Each number is 128 + 32 x the weight over its row's rms, rounded and kept within 0 to 255. Layers, rows and columns count from 0. The size above them is the row's rms in percent of the matrix's.

# layer 4 MLP up, 1024x256, rms 0.19, rows 457-509, columns 128-191
size [101 101 101  98  93 103 101 106 105  94  94  95 101  97 101  97  88 100 109 103 113 100 101 106 102 105 102 103  94  97  95  99  93 104  93 143 102  99 104  96  93 108 104  95  91 106 100 106 103 106  98 105  97]
[[ 77 157 155  91 148 142 182 120 148 135 121 210 169 162 111 107  96 132 159 110 101 200 116 178 173 117  87 109 122 176 142 109  81  83 127 137 153 174 110 100  59 109 116 109  74  86 135 145 157 118 105 175  93 146 112  91 163 145 169 134  75 142 151 142]
 [ 92 148 131  78  93 131 139  83 177 106 163 108 129 154 105  93  96 112 130  89  72 107 128 104 122 188 120 147 108 152 136 143 129 115 110 118  96 130 132  92 186 125 167  98 161 153 142  90  94 119 184 140 118 116 149 116 122 132  77 141 129 129  85 191]
 [150 143 141 139  65 137 172 143 161 121 163  89 152 108 138  97 105  97  73 123 159 159 156 145 112  88 205 119 129 119 127 138 108 125 133  77 188 102  69 121 129 105 132 161  91 135 194 101 117  97 117 127  81 112 216 165  93 165  98 130  89  81 116 147]
 [116 138 160 125 149 118 158 131 105 117  87 146  67 144  98 125  98 130 190 205  73 160 138 125 108 111 100 144 102 127 143 141 146 154 162 129 123 146 127 125 122 153  94  82 143  60 201 113 136 165 130  62  90 140 136  92 109 112 121 186 151 108  58 145]
 [159 157  74 177 119 142 150  98 180  33 116 176 178  99 152  65  60  92  70 111 133  94  82 160 202  68 143 161 146 109 181  96 168 115 117 166 163 121 183  93 153 149 125 137 111 180  93 110  84 134 150 119 126  84 110 121 102 164  67 155 132 152  88  97]
 [125 105 148 102 165 146 120 105 140 122 159 151 157 164 151  70 174 124 151 145 123 145 102 175 164  91 126 125 143 151 105 163  91 108 136 136 145  59 181 105 158  70 114 138  70 121 131 125 104  70  85 198 136 119  75  89 141 129  85 154 168 140 105  96]
 [155 132 154 158 141 110  81 132  71 133 100 118  92 139 118 136  92 120 162 163 181  75 133  95  85  94 144 144  58 126 117 180 114 192 156 157 134 134 145 135 113  64  98 134  82 222 119 104  98 160 132 105 136  58 172 120 160 105  71 120 150 160 105 152]
 [118 129 145 121 153  92 185 155 109 129 137 199 141 126 119  95 110 137 182 122 161 165 130 142 131  89 219 193 174 141  71 101 184 108  74  93 118 136  83 133 138 159  75 153 138  84 163 141 170  91 151 106 133  84 137 138  60 103  94 178  87 131 146  72]
 [185 131 121 168 137 157 155 132 188 129 190  78 124  98  68 130  70 102 136 119 133 197 119 134 130 180 100 159 160  95 157  47 139 134 125 136 105 122 159 172 134 157 143 173 103 147 105  67 164 132 105  88  95 133 108 160 136  72 155 133 168 115 156 116]
 [121 129 142 112 138 155 141  97 131 184 170 127 159 134 138  83 110 172 110 114 170 158 117 173  68 162 125 109 179 165 217 125 144 105  93 113 138 127 208 177 129 151 149 148 148 191 106  91 128 123 192 100 144 102 179 204 150 148 131 149 121 158  52 155]
 [126 125 165 110 162 157  76 130 124 132 116 107 121 113  97 187  88  49 115 131 150 107 116 168 147 186 179 130 104 136 114 140 125 122 106 109 178  90 141 144  95  94  75 193  71 143 190 142  78 148 106 117 153 162 161 146 182  96  71 158 130 181 131 135]
 [130 144 131 122 128 149 119 141  90 142 130 113 147 204 118 164 119 137 104 138 160 167 114 145 125 137 204 161 128 226 143 142  88 111 129 144 148  99 133 109 142 120 127 232 141 120  83 105 104 113 133  90 147 151 133 134 111  84 124  82 123 192 109 141]
 [114 126  97 176  90 109  86 133 134 143 154  98 113 138 104 137 101 110 103 131 185 110 172 113  80 114  89 113 145 122 126  58 157 155 163 140 195 117  60 157  87 141 149 145 164  99 129 116 122 201 165 136  74 147 159 143 124 153 114  78  36 127 171 126]
 [145 137 154  99 116 192  76 165 155 148 153 113 187 150 166  96  92 152 123 160 174 148  96  98 114  99 186 133  97 134 146 148 163 130 143 103 104 180 135  90 143  69 128 195 137 135 136 136 100 128  97 236  74 126 146 134  99 126  90 125 169  69 123 166]
 [ 85  98 151 128 101 145 121 125 136 173 133 166 117 123 167 193  53 119 117 161 100 159 165  90  79 140 104 144 109 133 140  86 103  89  98 106 182 120 171 134 125 180 162 100 139 136 125  71 147 105 143 127 121 112  47 124 154  80 137 130 179 151 148 113]
 [134 112 164 128 125  78 147 123 108  99  92 187 106 123  83 133 105 140 111 113 149 123 132  95  84 104 133  84 158 140 112 149  64 117 125 141 128 154 162 134 187 127 158 180 160 188 103 118 142 120 105 151 143  98 133 129 104 156 127 142 154 122 133 201]
 [105 188  46 150  85 101  91 137 117  49 137 109 115 137  77  70  93 120 138 109  78 119 138 145 105 166 169 140 135 115 155 118 174 141 142 115 146 127 118 137 165 106 155 121 148 175 102 132 125 130 156 139 152  66 110 149 189 107 135 104 111 104 181 174]
 [ 89 115 115 126  97 172 145 151 107 132  92 176 148 165 139 127 125 106 128 155 153 105 133  99 185 159  72  98  84 146 126 124 127 131 159 137 166 183  42 127 119 186 138  53 162 110  95  93 112  98 101  97 168 138 115 149 134 113 131 116  87 152 132 174]
 [ 97 107 134 174 147 110 231  65 155 155  75 135 118 151 121  74 160  99 148 119 103 144 159 166 105 123 107 100 179 153 194 126 105 121 137 182 187  99 129  90 127 152 133  92  98 141 106 128 133  84  96 118 160 140 139 202 130 104 110 146 150  88 157 158]
 [150 132 152 115 138 114 147 118  93 130 137 117 147  83  90 162 135 129  88 201  98 174 138 185 136 116  87 132 147  71 195 121 132 157 123 123 143 121  83 135 162 110 103 151 133 115 113 134 116 146 104 101 109 161 164 150  86 101 139  84  48 120 144  99]
 [196 113 139 132 144 133 130 142  91 114 141 155 112 151  99 146 124 105 135 157 184  87 108 176 113 147 150  30 142 123 150 174 103 141 104  91 103 141 139 134 218  99  99 151 109 121 132  86 115  46 127 174 157 104  82  90 147 130  32 198 133 133 121 136]
 [159 110 146  98 153  83 116  72 132  84  90  75 157 107 138 118 107 114 115  93 137  92 133 126 113 179 120 129 165 135 168  70 170 140 160 149 211 108 157 182 150 102  92 160 132 156 176 137 131 165 131 153  90 131 131 161  95 121 114  93 119  93 148  97]
 [ 86  97  76 107 111 126 130  55 101 150 125 169 113 138  95 130 146  63 120 158 120 151  94 145 172 133 125  92 113 146  71 134 121 146 178  89 143  64 124  94 152 115 194 106 136 167 148 198 115 162  88 119  83  62 192 136 154 132 103  86 115  99 187 152]
 [137 154 100 148 106 175 102 133  82 122 110 136  91 160 148  59 127  99  82 138 117 125  99 152 163 127  92 167 104 141 134  58 184  87 113 101 156 101 131 142 146  94  88 163 139 132 111  47  71 141 158  88 161 176  49 104 154 110  93 172 154 102 136 189]
 [147 183 105  94 113 137  89 116 111  91  80  66 182 131  97 122 111 154  70 143 112  95 129 124 121 155 148 133 143 164 177 108 119 185 108 112 143 148 137 150 123 128 104 139 111 109 115 149 146 164  83  81 130 144 186 109 128 148 151 117 105 135 103 141]
 [135 144 143 150 117 187 127 144 153 146  82 134  97 169 113 169 148 127 129 104 153  65 178 155 120 141 121 166  86  84 128 153 130 129 143 185 124 100 118 100 130 201 111  62 158 124 133 117  73 138 110  35 108 116  87  89 180  64 114 152 109 150 134 146]
 [171 120  82 108  98 125 121 180  87  83 150  93 125 112  94 102 141 107 135 194 141 195  88  99 150 127 177 102 111 148 164 113 146 131 140 102 121 148 100 166 146 117  36 111 162 154  99 146 145 135 145  98 124 184 155 162 225 140 139  66 120 170 155  99]
 [ 88 147 138 105 106 188 150 143  57  89 112 139 103 137 119 114 147 165 166 143 166 151 114 118 108 142 148 132 163 198 136 100  89  76  85  96 176 102 135 154 129 174 104 137 166 172 113 107 121 164 119 193 128 192 110 102 143 106 112 211 129 113 144 135]
 [102 119 145 212 121 134  87 114 126  94 181 123 152 147 112  85 140 102 107 122 152  87 150 156 120 176 140 158  90  69  93  76 119 109 140 123 176 110  69 132 200 105 120 113 116 191 113 176 132 150 131  62  41 143  99 157 124 129  49 115 161 128 118 117]
 [108 170 104 102 125 169 107 109 155  83  64 117 148 118 110 153 140 107 107  73 173 142 141 193  80 115 141 118  98 163 204 125 137 129 140 105  94 101  88 133 198 163 114 104 163 108 126  94 166 158 116  88  91 117 135 170 138 125 174 104 106  83  99 133]
 [159  67  83  66 130 140 143 133 100 115 156 129 171 163 169 177 137 129 139 171 109 164 138 128 151 146 158 118 122 119 119 127 117  20  95  42 117 181 109 115 106 194 149  96 152 156 103 116 145 137 124 145 146 159  91 180 103 155  69 107 109 155 123 145]
 [ 48 133 117 131 117 141  84 175  97 114 102  74 155 168 102 121 124 107 115 116 145 120 161 114  65 131  83 109  93 136  99  94  72 123 159 183 164 123 143  88 112 110 131 170 147 188 193 115  99  98 157  93 107 104 117  91 116 114 135  43 128  89 114 140]
 [112 164  93 190 109 168 125 132 138 126 192 108 130 103  94 135 104 154 114 166  87 131 142 179  96 149 148 171 136 113 149 107 126 155 105 118 146 151 130 114 149  88 105 140 139 222 118 123 124 160  95  75 122  99 123 151 149  71 126 131 189 133 153 143]
 [154 105  75 107 139 151 109 116 139 153 182 186  89 175 119  82  86  92 118  44 105  88 176 142 132 138 164 100 184 164 151 104 173 125 105 112 105 134 153  82 154 155 108 115 106 105 101 123 136 191 109 148 117  72 134  98 166  79  32  89 132 154 126 114]
 [133 115 168 115  78  85 136 124 126 154  90  77 122 129  89 203 104 107  83 137 110 117 127 197 125 101 131 112 149 141  87  88  37 165 158 112 161  96 122 134 126 103 135 163  68 142 104  98 119 157  84  95 121 174 129  83  84 136 118 149 127 148  87 163]
 [111  76 110 183 137 141 181 154 156  95  97 102 120 163  71 104 152 137 145 143 161 147  79 131 124  57 195 114 120 188  97 127 109 162 147 150 141 168 135  53 162  95 125 175 184  89 125 172 110 135 174 143 154  67 117 116 152 126 176 150 129 161  72 142]
 [151 149 172 160 180 133 123 134 183 148 151  75 146 157 116 114 144  76 102 156 107  92  87  76 151 167 108 188  78  87 179 130 165 116 120 115 124  68 149  86 131 165 141 173  67 148 132 131 149 188 149 146  82 146  80 200 100 165 160 135 123 154  99 104]
 [135  32 127 157 151 133 101  89  89 166 186 163 138 145  88  90  92 173 136 168 134 141 135 105 166 144 183 117  93 107  97  97 109 122  74 121 113 148 157 158 126 154 108  88 176 124 139 154  87 112 195  93  95  86 120 181 139 159  52 125  89 161 130  95]
 [197 130 187  96 106 113 145 114 149 103  79  95  76 104 141 152  51 129 173 163  87 173 132 128 169 112 173 146 116 186 124 117  84 171 168 116 181 114  51  92  89 131 175 118 131 171 107 128 125  82 117 122 115 148 120  72 167  88 111 116 174 144 120 124]
 [117 131 124 110 135 157 167 163 136 134 152 113 108 156 104 101 152 153  76 107  85 130 162 161  93  79 146 135 135 124 147 113 108  89 137  86 132 157 121 146  67  98 149  57  74 113 147 131  99 158 118 209 158  55  98  50  64 114  93 137  82  91 134 154]
 [127 178 124 152 166 113  92  72  95 135 103  84 140  93 170  66 128  75  58 127 118 169 129 143 156 117 197 163 136 128 103 117 133 134 128 123 139 181 137 159 209 141  63 118 116  62 112 110  93 104 172 215 131 150  95 146 124 191 122 106 135  99  99 120]
 [ 61 100  75 130 165 148 104 157 177  95 118  95  92 160  93  89 105  80 139 167 103 142 101 121  90 127 128 172 137 128 212 117  92 114 186 159 134 172  54 114 168 141  95 141 207  85 114  90  76  99 125 154  81 165 173 162 120 162  94 179 143 119 158 143]
 [104  84 162 148  85  80 123 120 122  84 226  59 125 225 138 211 154 126 187 166 104 117 108 144 156 136 136 110 132  80 174 142 106 149 100 136  64 151 120 129 127 116 107 167 188  98 122 100 157 130 129 202 138 157 119 127 168 147  61 101 129 199 137 153]
 [123  85  82 104 133 187  97 153 130 130 108 182  36 115 154 140 163 124  93 146  42 106 126 125  88 124 108 171  95 172 116 103 151 140 164 128 145 165  87 121 118 114 146 116 137 107 171 165 118  99 109 181  77  97 115 149 137 100 141 150 153  82 153 162]
 [131 139 153  84 188 168  99  73 167 158 102  94 149 103 145 100 128 120 154 149 188  68 104 147  33 115 111 210 132 189  69 166  93 111 144  85 126 163 111 144 166 128 161 110  94 110 138 135 137 139 118 137  79 121  76 130 177  83 100 126 151 210 155 150]
 [120 163 133  99 191 155 137 115 132 106 118 112 153 111 143 163 102 140 170 141 136 133 110 101 131 159  43  91  70 108 131 139 120 111 189 103 143 145 149  56 131  82 145 147 150 143 159 184 111 142  93  96  97 128 181 105  91 156  92 136 186 128 125 152]
 [108 137 142 101  81 252  91  82 122 205  92  72 145 136  99  69  87 125 184 130  81 143 109 142 157 142 125 123  97 137 114 108 117 208 142  81 130 127  92 119 197 141 130 160  99  76  75 138 102 128 166  97 156 128 175 132 169 115 124 120 142 147 118 165]
 [153 158 124 145 136 125 121 135 150 102 146 140 117 203 103 119 143 157 110 147  89 127 113 148 136 168  87 140 158 102 210 119  58 133 123 111  78 105 125 146 159 108 113  99 113 162 119 131 218 132 128  98 126 128 117 104 145 163 113 125 117 139 126  88]
 [213 174 135 131 204 135 119 123 163 177 103 120 117 168 144 173  94  86 160 143  87 161 135 142 118 148 174  52 154 169 167 118 124 120 123 119 183 120  84 176  81 172 136 162  94 162 128 109 158 120 147 121 124 176 110 140 116 125 155 162 142 173 135  82]
 [150 153 183 175  57 113  95  90 130 136 151 122 103 174 103 121 143 120 139 108 104 144 118  84 158 106 136 143  87 127 174 145  71 159  87 112 215 160  88 190 124 124 136 102 131 108 118 103 176 105  65  92 135 203 105  90 122 131  38 122 118 159 154 124]
 [100  92 124 161  84 168 135 144 102 136  76 146 126 153 162  80 118 162  83 186 161 158 169  90 149 115 107 190 122 104 105  79 137 131 101 156 128 105 134 134  67  80 145  64 148 163 131 151 133 122 163 118 100 158 111 134 154 162 106 127 129  87 109 120]
 [ 94 131  97 175 106 123 126 125 145 105 152 183 134  73 107 137 109 158 136 192 119 139 168 165  79 172 169 123 131 108 187 145 108  44 139 106 149 142  87 154 133 178 155 131 152 133 190 150 165 122 132 143 157 169 153  70 128  83  91  98  96  70  60 137]
 [ 84  99 101 102 118 125 148 122 179 103 124 116 121 158 115 120  90 118  42 117 100 162 105 209 100 106 135  65 111  92 121  56  87 120 117 173 151 134 139 106 154 168  99 158 168 164 121 112 146 114 148 129 142 131 128 165 130 116 157 117 155 106 148 131]]
# layer 4 MLP down (transposed), 1024x256, rms 0.0501, rows 457-508, columns 128-191
size [ 96  98 106 102  98 104  99 109 104 100  88  97 102  98 103  98  98  93 107  96 102  93  95 110 102 103 101 102  93  96  91 108  94 104  98 159  99  97 102  99 100 103 107  96  90 102 100 103 101 107  91 107]
[[114 138 111 117 107 103 127  93 121 160 176  73 172 109 118 104 149 122 152 108 170 123 107 131 123 148  73 181 200 107 152 119  92 122 101  99 144 130 155 132 158 147 163 131 110  95 148  77 126 103 114  88 174 187 169 152 135 134 122 119 170  94 160 111]
 [163 109 134 127 181  95 107 106 130 175 113 203 106 112 127 139  76 126  86 120 121 108 125 154 158 160 139  81 111 151 109 181 153 151 108 120 171 114 135 129 131 189  63 113 102  70 129 128 166 101 125 126 113 153 155  70  90 139 126 138 131 132 140  95]
 [ 84  93 141  86 155 102 146 152  99 133 131  96 124 149 152  89 151 142 134 129 118 186 128 144 173 156  82 163 124 113 128  95 115 140 135  88 128 234 151 116  71 126  89 198  91 150 147 176  85 128 140 122 168 112 138 121 144 136  94 145 144 150 156 171]
 [178 170  59 130 123 138 153 127 236 145 126  99  97 114 101 130 181 123  95  95 109 112 139 110 193  75 134 166  57 129 135  69  93  99 124 163 120 175 212 130 100 102 124 101 100 160 132 120 136 121 165 118 186 109 130 134 123  93 134 149 141 152 112 167]
 [125  81 153  71 207 113 133  89 157 214 147 122 240 154 134 101 180 124  98 131 187  72 112  96 118 179 106 115 154 106 143  76 167 144  50 132 107 113 135 167 155 141 209 123  88 110 190 127 132 121 153 106 106 153 150  62 131 129 151 154 120 122 173 182]
 [ 97 106 148 140 123 144 111 185 141 180 122  93  92  59 168 122  95 127 153 117 139 163 128 134 135  79 150  92 146 100 105 142 127 139 130  93 141 119 110 171  85 173 158 107 105  85 127 138 104 119 160 197 152 107 117 112  91 164 180  99  69  83 106 168]
 [127 121 128 114  79 107 160 124 117 149 133 148 160 158 123  83 118 107 124 126 140 134 118 135  93 110 143 111 152 131  99 127 179  60  70 136 112 102 137 132 133 162  94  84 151  98  88 157 163 106 138 149 163 100  94 139  73 156 107  92  34 107  72 132]
 [108  78 116 119 164 118 172 191 106 136 138 176 156 158 106 166 131  95 156 175 127 136 144  92 135 111 146  74 138 118 138 145 132 172 124 118 121  53 105 184 139 128 146 117 122 187 101 177 155 193 190 135 106 113 136 124 201  89 145 120 141  53 110 141]
 [130  71 145 143 137 134 152 101  92 175 113 130 161 126 164 147  99 107 171 111 101 123 102  45 149  65 114  73  83 123 153 141 103  36 117 170 158  71 122 121 130  93 108 112 147 142 133 118  63 145 128 155 105 147 185 153 177 104 164  92 134  85 102 170]
 [106 156 141 151 118 138 151 140 147 134 144 117  80 168  99  96 154 113  93 173 148 124 164 121 145 128 134 139  91  74 102 104  89 107  89  62 101 181 169 102 151 104 144 104 131  66 143 168 149 103 141 111 116 132 115 110 104  23 111  77 105 169 116 103]
 [137 153 124 129 179 153 150 135 135 167  89 210  64 123 141 112 138 114  86 109 131 146 124 123 102 128  81 162 140 119 111 109 133 121 124 137 143  88 179 100 138 210 172 161  93 180 135 157  71  84  60 129 117  85 112  83 146 202 148 175 169 165 141 108]
 [167 125 141 179 131 156  86 113 156 149  90 171 131  38 158 112 116 140 114 101 106 117 132 145 121  82 110  66 156 132 141 131 112 151 156 128 226 169 114 111 137 175 112 129 136 126 126 155 134 151 185 122 132 107 128 150  90 142 139  71 139  86  93  97]
 [134 150 108  87  85 163 123 177 150  89 117 141 142 117 114 130 136  81 111 137  96 139  97 123 103 142  70 195 112 145 145 160  76 156 129  75 146  68 140  92 197 100 114 132  85 133  97 127 127 164  86 149 138 167 104  93  84 156  95 163 102 121 106 119]
 [178 140  66 145 164 127 142 129 119 105  24 116 119 132 103 150  97 135  85 125 129 127 152  75 182 104 144 146 169 129 152 169  27 143 143 122 144 155 149 137 165 150 171 118 168 130  87 138 131 120 140 123 169 104  77 137 146 146 131 107 169 130 136  78]
 [176 145 120 151 170 165 115 161 138  53  94 148  84 101 145  98  68 135  92  64 136 134 123 128 118 159 136 163 141 104  54 134 105 152  78 113 144 129 140 102 193 111 143 135 104 121 111  78 100  76 113  84 194  88 108 167  66 171 148 153 142 134 178 177]
 [119 110 122  99 126  59 168 139 127 125 167 127 167 110 113 157  85  95  82 119  82  85 117 108 126 156 133  77 116 111  70 144 153 143  55 134  91  87 118 160 118 136 103 147 164  82 116 190  95 152 179 180 175 158 143 144 168 173 144 184 142 109 187 111]
 [117 162 168 131 114 122 102 141 109 149 162 126 148 150 107 144  90 188 189  82 175 152  86 134 133 115  92 120 143 106  92 198 122 124  54  94 119 102 172 133 143 131 100 105 178 117 172 118 130 148  89 128 107 150 133 161 108 121 177 133 135 189 131  97]
 [115 119 121  97 126  95 112 164 117 171 169  96 122  98 135 111 141 135 124 101 151 101 154 128 186 143 136 132 143 189 139 120 170 113 121 136 123 150 119 119 141  98 143  75 145 121 170 121 149 130 101 123 209 137 128  94 161 172 177 195 126 164 133  91]
 [113 150 134  74 105  82 195 141 105 126 142 176  91 124 107 107 110 196 129 147 139 103 119 201 224 154 141 155 126 113 177  93 122  91  84 108  91 157 100 183 141 227 110 190 151 117 136 104 161  89 117  92 190 162 137 147 137 104 130 154 122 107  98  39]
 [176 181 103 106 136 142 146 128 215 157 119  98 115 148 124  89  82  99 139  49 181 170 143  84  56 117 102 136 104  77 126 126 155 103 162 137 130 150 144 128 189  80 218 144 127  46  79  71 150 102 133 135 102 157 114 117 168 141  89 191 169 148 143 106]
 [210 153 132 134 109 113 134 128 157 168 115 130  95  80 183  76  73 120 119 100 141 124 129 126 134 121 140 102 126 159 117  85 165 139 138 141 123 131  85 142 134 184  97 116 160 123 153 183 105 126 143  75  76  93 117 102 113  94 129 116 118 126 104 158]
 [ 62 112 105 166 179 126 162  79  67 169 142 137 110 106 143  27  98 110 192  84 119 146 115 139  93 121 158 126 136 128 159 105 151 172 147 113 119 103 119 125  98 117 112 153  89 110 120  97 124 142 158 159 151 153 121  94  92 190 169  79 126 160  99 173]
 [139 179  92 139 128 204 141 136  98 106 106 108 138 115 101 129  91 173 158  95  79 149 209 110 135 219 162 153 161 124 155 141 130 193 105 119 138 144 114 118 143 117 152 152 140 201  86 145  88 133 120 148 125 120 113 159 188 192 137 211  78 129 153  90]
 [ 96 102 110 160 109 109 130 124 176 138  78 153 141 216 132 137 134 161 145 129 150  69  85  97 118 170 146 136  97  82 114 153 149 198 133 136 145 163 109 119 131 177 201 147 142 129  99 138  95 137  91 132  90 124  91  93 156  91 121 184 154 107 114 121]
 [123 104  80 122 177  89  93 157 139 161 123 130 174 103 112 106  96 138 154 157 135 115 116 185 169 109 170 198  66 133 127 115 107  48 114 157 157 147 122 172 168 144 141  85 134 190 150 146 116 184 151 123 143 126 128 110 132 165 108 100 137 173 127  98]
 [140  82 103 140 120 105 183  95 114 181 113 128 129 146 123 125 157 112  51  98 141 116 118 137 154 184 111 134 145 149 150 152  99 128 118  65  99  79 108  90 109 113 135 153 166 121 135 145 154 112 101 181 130 160 110 153 107 100 175 176 106 157  86 167]
 [133 145 134 134 144 166 103 122 154 135 112 113 102 131  70  70  89 127  90  65 101 138 147 161  88 149  64 129 165 104 112  95 147 106 109 106  94 149 128 129  51 181  89  88 126 159  43 164 136 120 131 135  88 165 127 109  90 104 144 186 109  89 120 101]
 [141  93  96  96 105 129  80  78 103 129 117 107 114 147 114 164 109 163 121 170 100 105 115 126 121 165 103 101 186 172 186 105 135 146 143 229 179 156 138 130  88 108 208 113 125  87 119 167 143  80 156 187 151 134 140 102 159 123 112 144 112  97 119 138]
 [ 69 157 143  80 118  93 188  88 154 156 150 160 149 127 143 145 121 143  86 177 183 171 159 104 162 138 115 106 144  96 116 105 142 145 134  79 130 137  71  69 130 128  79 142 129 127  77 125 148  91 153 145 150  98 130 138 151 139 119 155 162 148 120 165]
 [ 96 135 122 129 136 147 133 122 171 119  69 138 123 111 208 119 150  89 140 112  81 116 164 107  88 128 145 158 108 167 107 113 118 171 117 166 129  91 111 173 159 144 148 123 130 119  93 131 123 113 196 112 131 163  91 112 150 127  17  99 145 125 145  78]
 [115 157 164 118 168 113 152 112 126 111 152 174 142 133 164 105 133  83 127  84  97 117 108 170 118 126 193 152  85 164 141 149 137 138  91 164 150 154 135 113 192 120 137  87  88 166 122 144 139 149  97 167 173 169 108 170 117 211 129  86 124 119 104 165]
 [157  32 149 161 158 146 109 136 178 153  99  57  94 117 197 123 139 109 146 133 107 187 130  90 109 123 174 127 122 120 142 103 102 143 172 121 123  65  79  65 104 157 109 148 148 114  74 121 143 107 156 101 139 153 121 186 164 180  64 149 147 125 110 150]
 [179 148 162 134  76  55 155 141 124 123 115 106 136 142 101 138 144 179 166 132 137 142 116 176 159 118 134 140 105 167 168 130 178  53  92  86 140 128 135 115 151  83 124 151 111 119 134 147 163 120  97 196 123 103 137 105 133 151 116  62 128 128 205 105]
 [125 144 123 157 175 117  84 132 131  86 118 115  74 191 171 141 129  88 145 137 120 139 138 155 122 121 107 164 157  48 123 192 173  56 154 199  86 145 133 113 169 131  99 185  66  76 109  96 159  85 124 121 147 106 135 126 108  97  89 181 101 138 133  99]
 [114 120 130 146 148 155 189 130  81 104 112 131 154  79 156 127 187 140 244 160 144 116 141 115 132 113 158 135 136 156 165 115 162 148 148 112 143 100 157 109 196 180 143 130 124 141 134  73 144 161 119 123 126 149  74 141 202 134 199 150 122 133 141 117]
 [128  95  62 155 124 130 175 146 134 132  67 112 102 128 106 105 130 112 143 135  65 150 138  77 107  85 114 114 191 236 120 132 179 133  97 197 126 138 136 116  96 143  87 149 149 106 115 123 151 153 224  67 140 112 142 142  64 179 179 157 124 112 122 127]
 [153 106 147 177 149 113 189 102 126 101 125 172 133 151 153 127 125 109 139 142 167 126  97 115 100 138 164 117 128  94 103 132 158 105  97  38 106 105  88  83 152 138 117 184  85 105 134 118 125 104 163 154 139 141 179 186 153 146 125  64  96 170 169 152]
 [118 141 123 121 135 120  78 175 147 104 211 138 157 170  58 180 146 129 113  94 138 106  92 113 105 142 174 177 155 112 105 117 171 113 119 160 113 138 170 126 152 148 164 143 133 179 125 164 182 136 156 110 120 115 123 178 192 173 166  98 102 178 149 149]
 [178  92 153 171 136  79 153 160  99 151 123 134  93 101  97 150 161  92 160  88 176 118 112 121 147 172 126  73 130 109 196  78 148  79 155 139 143 144 126 153 190 139 101  97  81 134 153  97 117 127  82 120 138 128 136 182  85 146 124 105 110 162  83 126]
 [123 158 120 168 111 121 136 132 175  94 150 190 123  85 168 121 141 144  93 102 136 155 131 124 151 109  88  87 164 144  82 131 189 128 184 102 181 154 158 134  83  40 102 139 121 114 154 178 111 113 141 142 144  82 200 130 142 101 163 109 123 145 152 149]
 [126 172 100  99 119 167 117  92 149  76 124 130 133 165 117  95 159 150 138 153 136  87 160 178 116  58 166 129 140 105 117 133 108 194 116  75 154 102 131 103 116 119 157 101 144 181 154 128 137 123 100 136 110 137  83 117 108 157 118 145 172 110 127 147]
 [ 54 116  60 110 188  89 199 136 112 140 146 128 167 118  56 117 148 122 113 195 113 151  79 109 131 175 140 101 123 160 128  76 113 160 146  81 167 204  97 142 113 136 122 126 144 126 125 173 185  90 102  59 138 153 156 109 156  90 121 139 199  96 164  68]
 [106 122 106 130  95 109 181 113 120 167 168  92 121 154 100 156 119 146 111  91 109 169 161  96 206 160 103 120  71 129  96  97 109 147 183 136 117 150 194 182 134 105 143 131 139 147 168  64 129 111 113  73 106 150 133  87 133 139 118 126 120  75 125 131]
 [113 171 152 130 137 127  95 176  81 158 104  87  84 196 200 113 139  81 104 152 178 127 186 115 123 165 151  80 102 181 148 156 113 121 108  85  82 102 125 122 124 111 139  89 141 151 148 107 131 115 201 138 131  75 114  71 138  85 134 153 101 135 104 101]
 [131 125 126 137 137 135 103 164  65  91 140 126  83 108 136 150 104 167 100 163 105 131 135 138 161 166  87 108 124  51  96 145 110  64  99 153  76 147 121 179 138  98 130  62 193  85 130  82 145 159 173  95 136  76 134 152 167 105 149 152 132  66 122 158]
 [139 181 127 101 124 137  81 115 102  98 150 173 132  69 130 105 102  73  87 124 114 183 220 123 127 207 126 132 164 126 202 135 173 156 154 141 125  67  87 148 151  99 147 107  97 124  83 145 113 148 142 125 124 137 144 144 132  59 148 166 117 172  82 136]
 [153 150 115 119 123 162 134 142 148 114 100 155 107 146  48  99 170 130  93 126 174 141 105 122  95  90 139 182 123 101  91  92 140  54 126 184 158 178 132 119 119 160 126 102 137 138 145 174 119 104 154 138 147 154 121 109 124 151 159 101 107  95  41 141]
 [112 131 104 147 165 171 167 118 109 115 165 165  93  51 214 140  92 148 113 159  82 102 160  99 106 110 118  74 120 101 149 136 170 116  56 146 144  98 104 104 120 131 126 125 109  99 122 126 157 181  92 101  99  88 133 146 148 174 151 163  71 123  41  81]
 [133 127 194 147 149 114 126 133 136 136 127 155 195  81 128  90 135 172 147 127  77  96 159 150 122 109 111 217 150  63  98 185 112 161 140 129 139 157 147  69 120  82 112  84 111  94  99 163 100  75 113 202 179 137  96 142 170 124 147 127  97 104  94 144]
 [ 90 125 163 152 175 124  82 129  60 111 167 146 117  89 113 137 172 137 154 127  86  90 130 130 146  73 161 140 158 145 146 145 117 127 141 168  66 155  59 108 113  87 102  73 173  90 136 112 100 104 169 143 141 158 125 137  81 124 144 139 175 152 115  96]
 [153 157  78 103 134 177  46 107  82 113 156 198 155  89 175  94 117 111 112  95 102 117 130 201  72 176 117 130 129  76 146 159 124 151 147 158 108 161 101 118 151 125  97 106 137  75 129 145 110  82 100 120 149 119 121 110 118 105  91 166 138 118 102 178]
 [127 133  65 140 113 127  85 115 195 111 113 168 141 113 119 149 113 139 102  94 119 153 166 175  99 148 131 121  97 145 108 124 133 176 149 176 119 127 116 168 133 110  71  85 112 124 111  91 131 131 157 107 108 159  82 108  93 111 134 159 136 102  92 163]]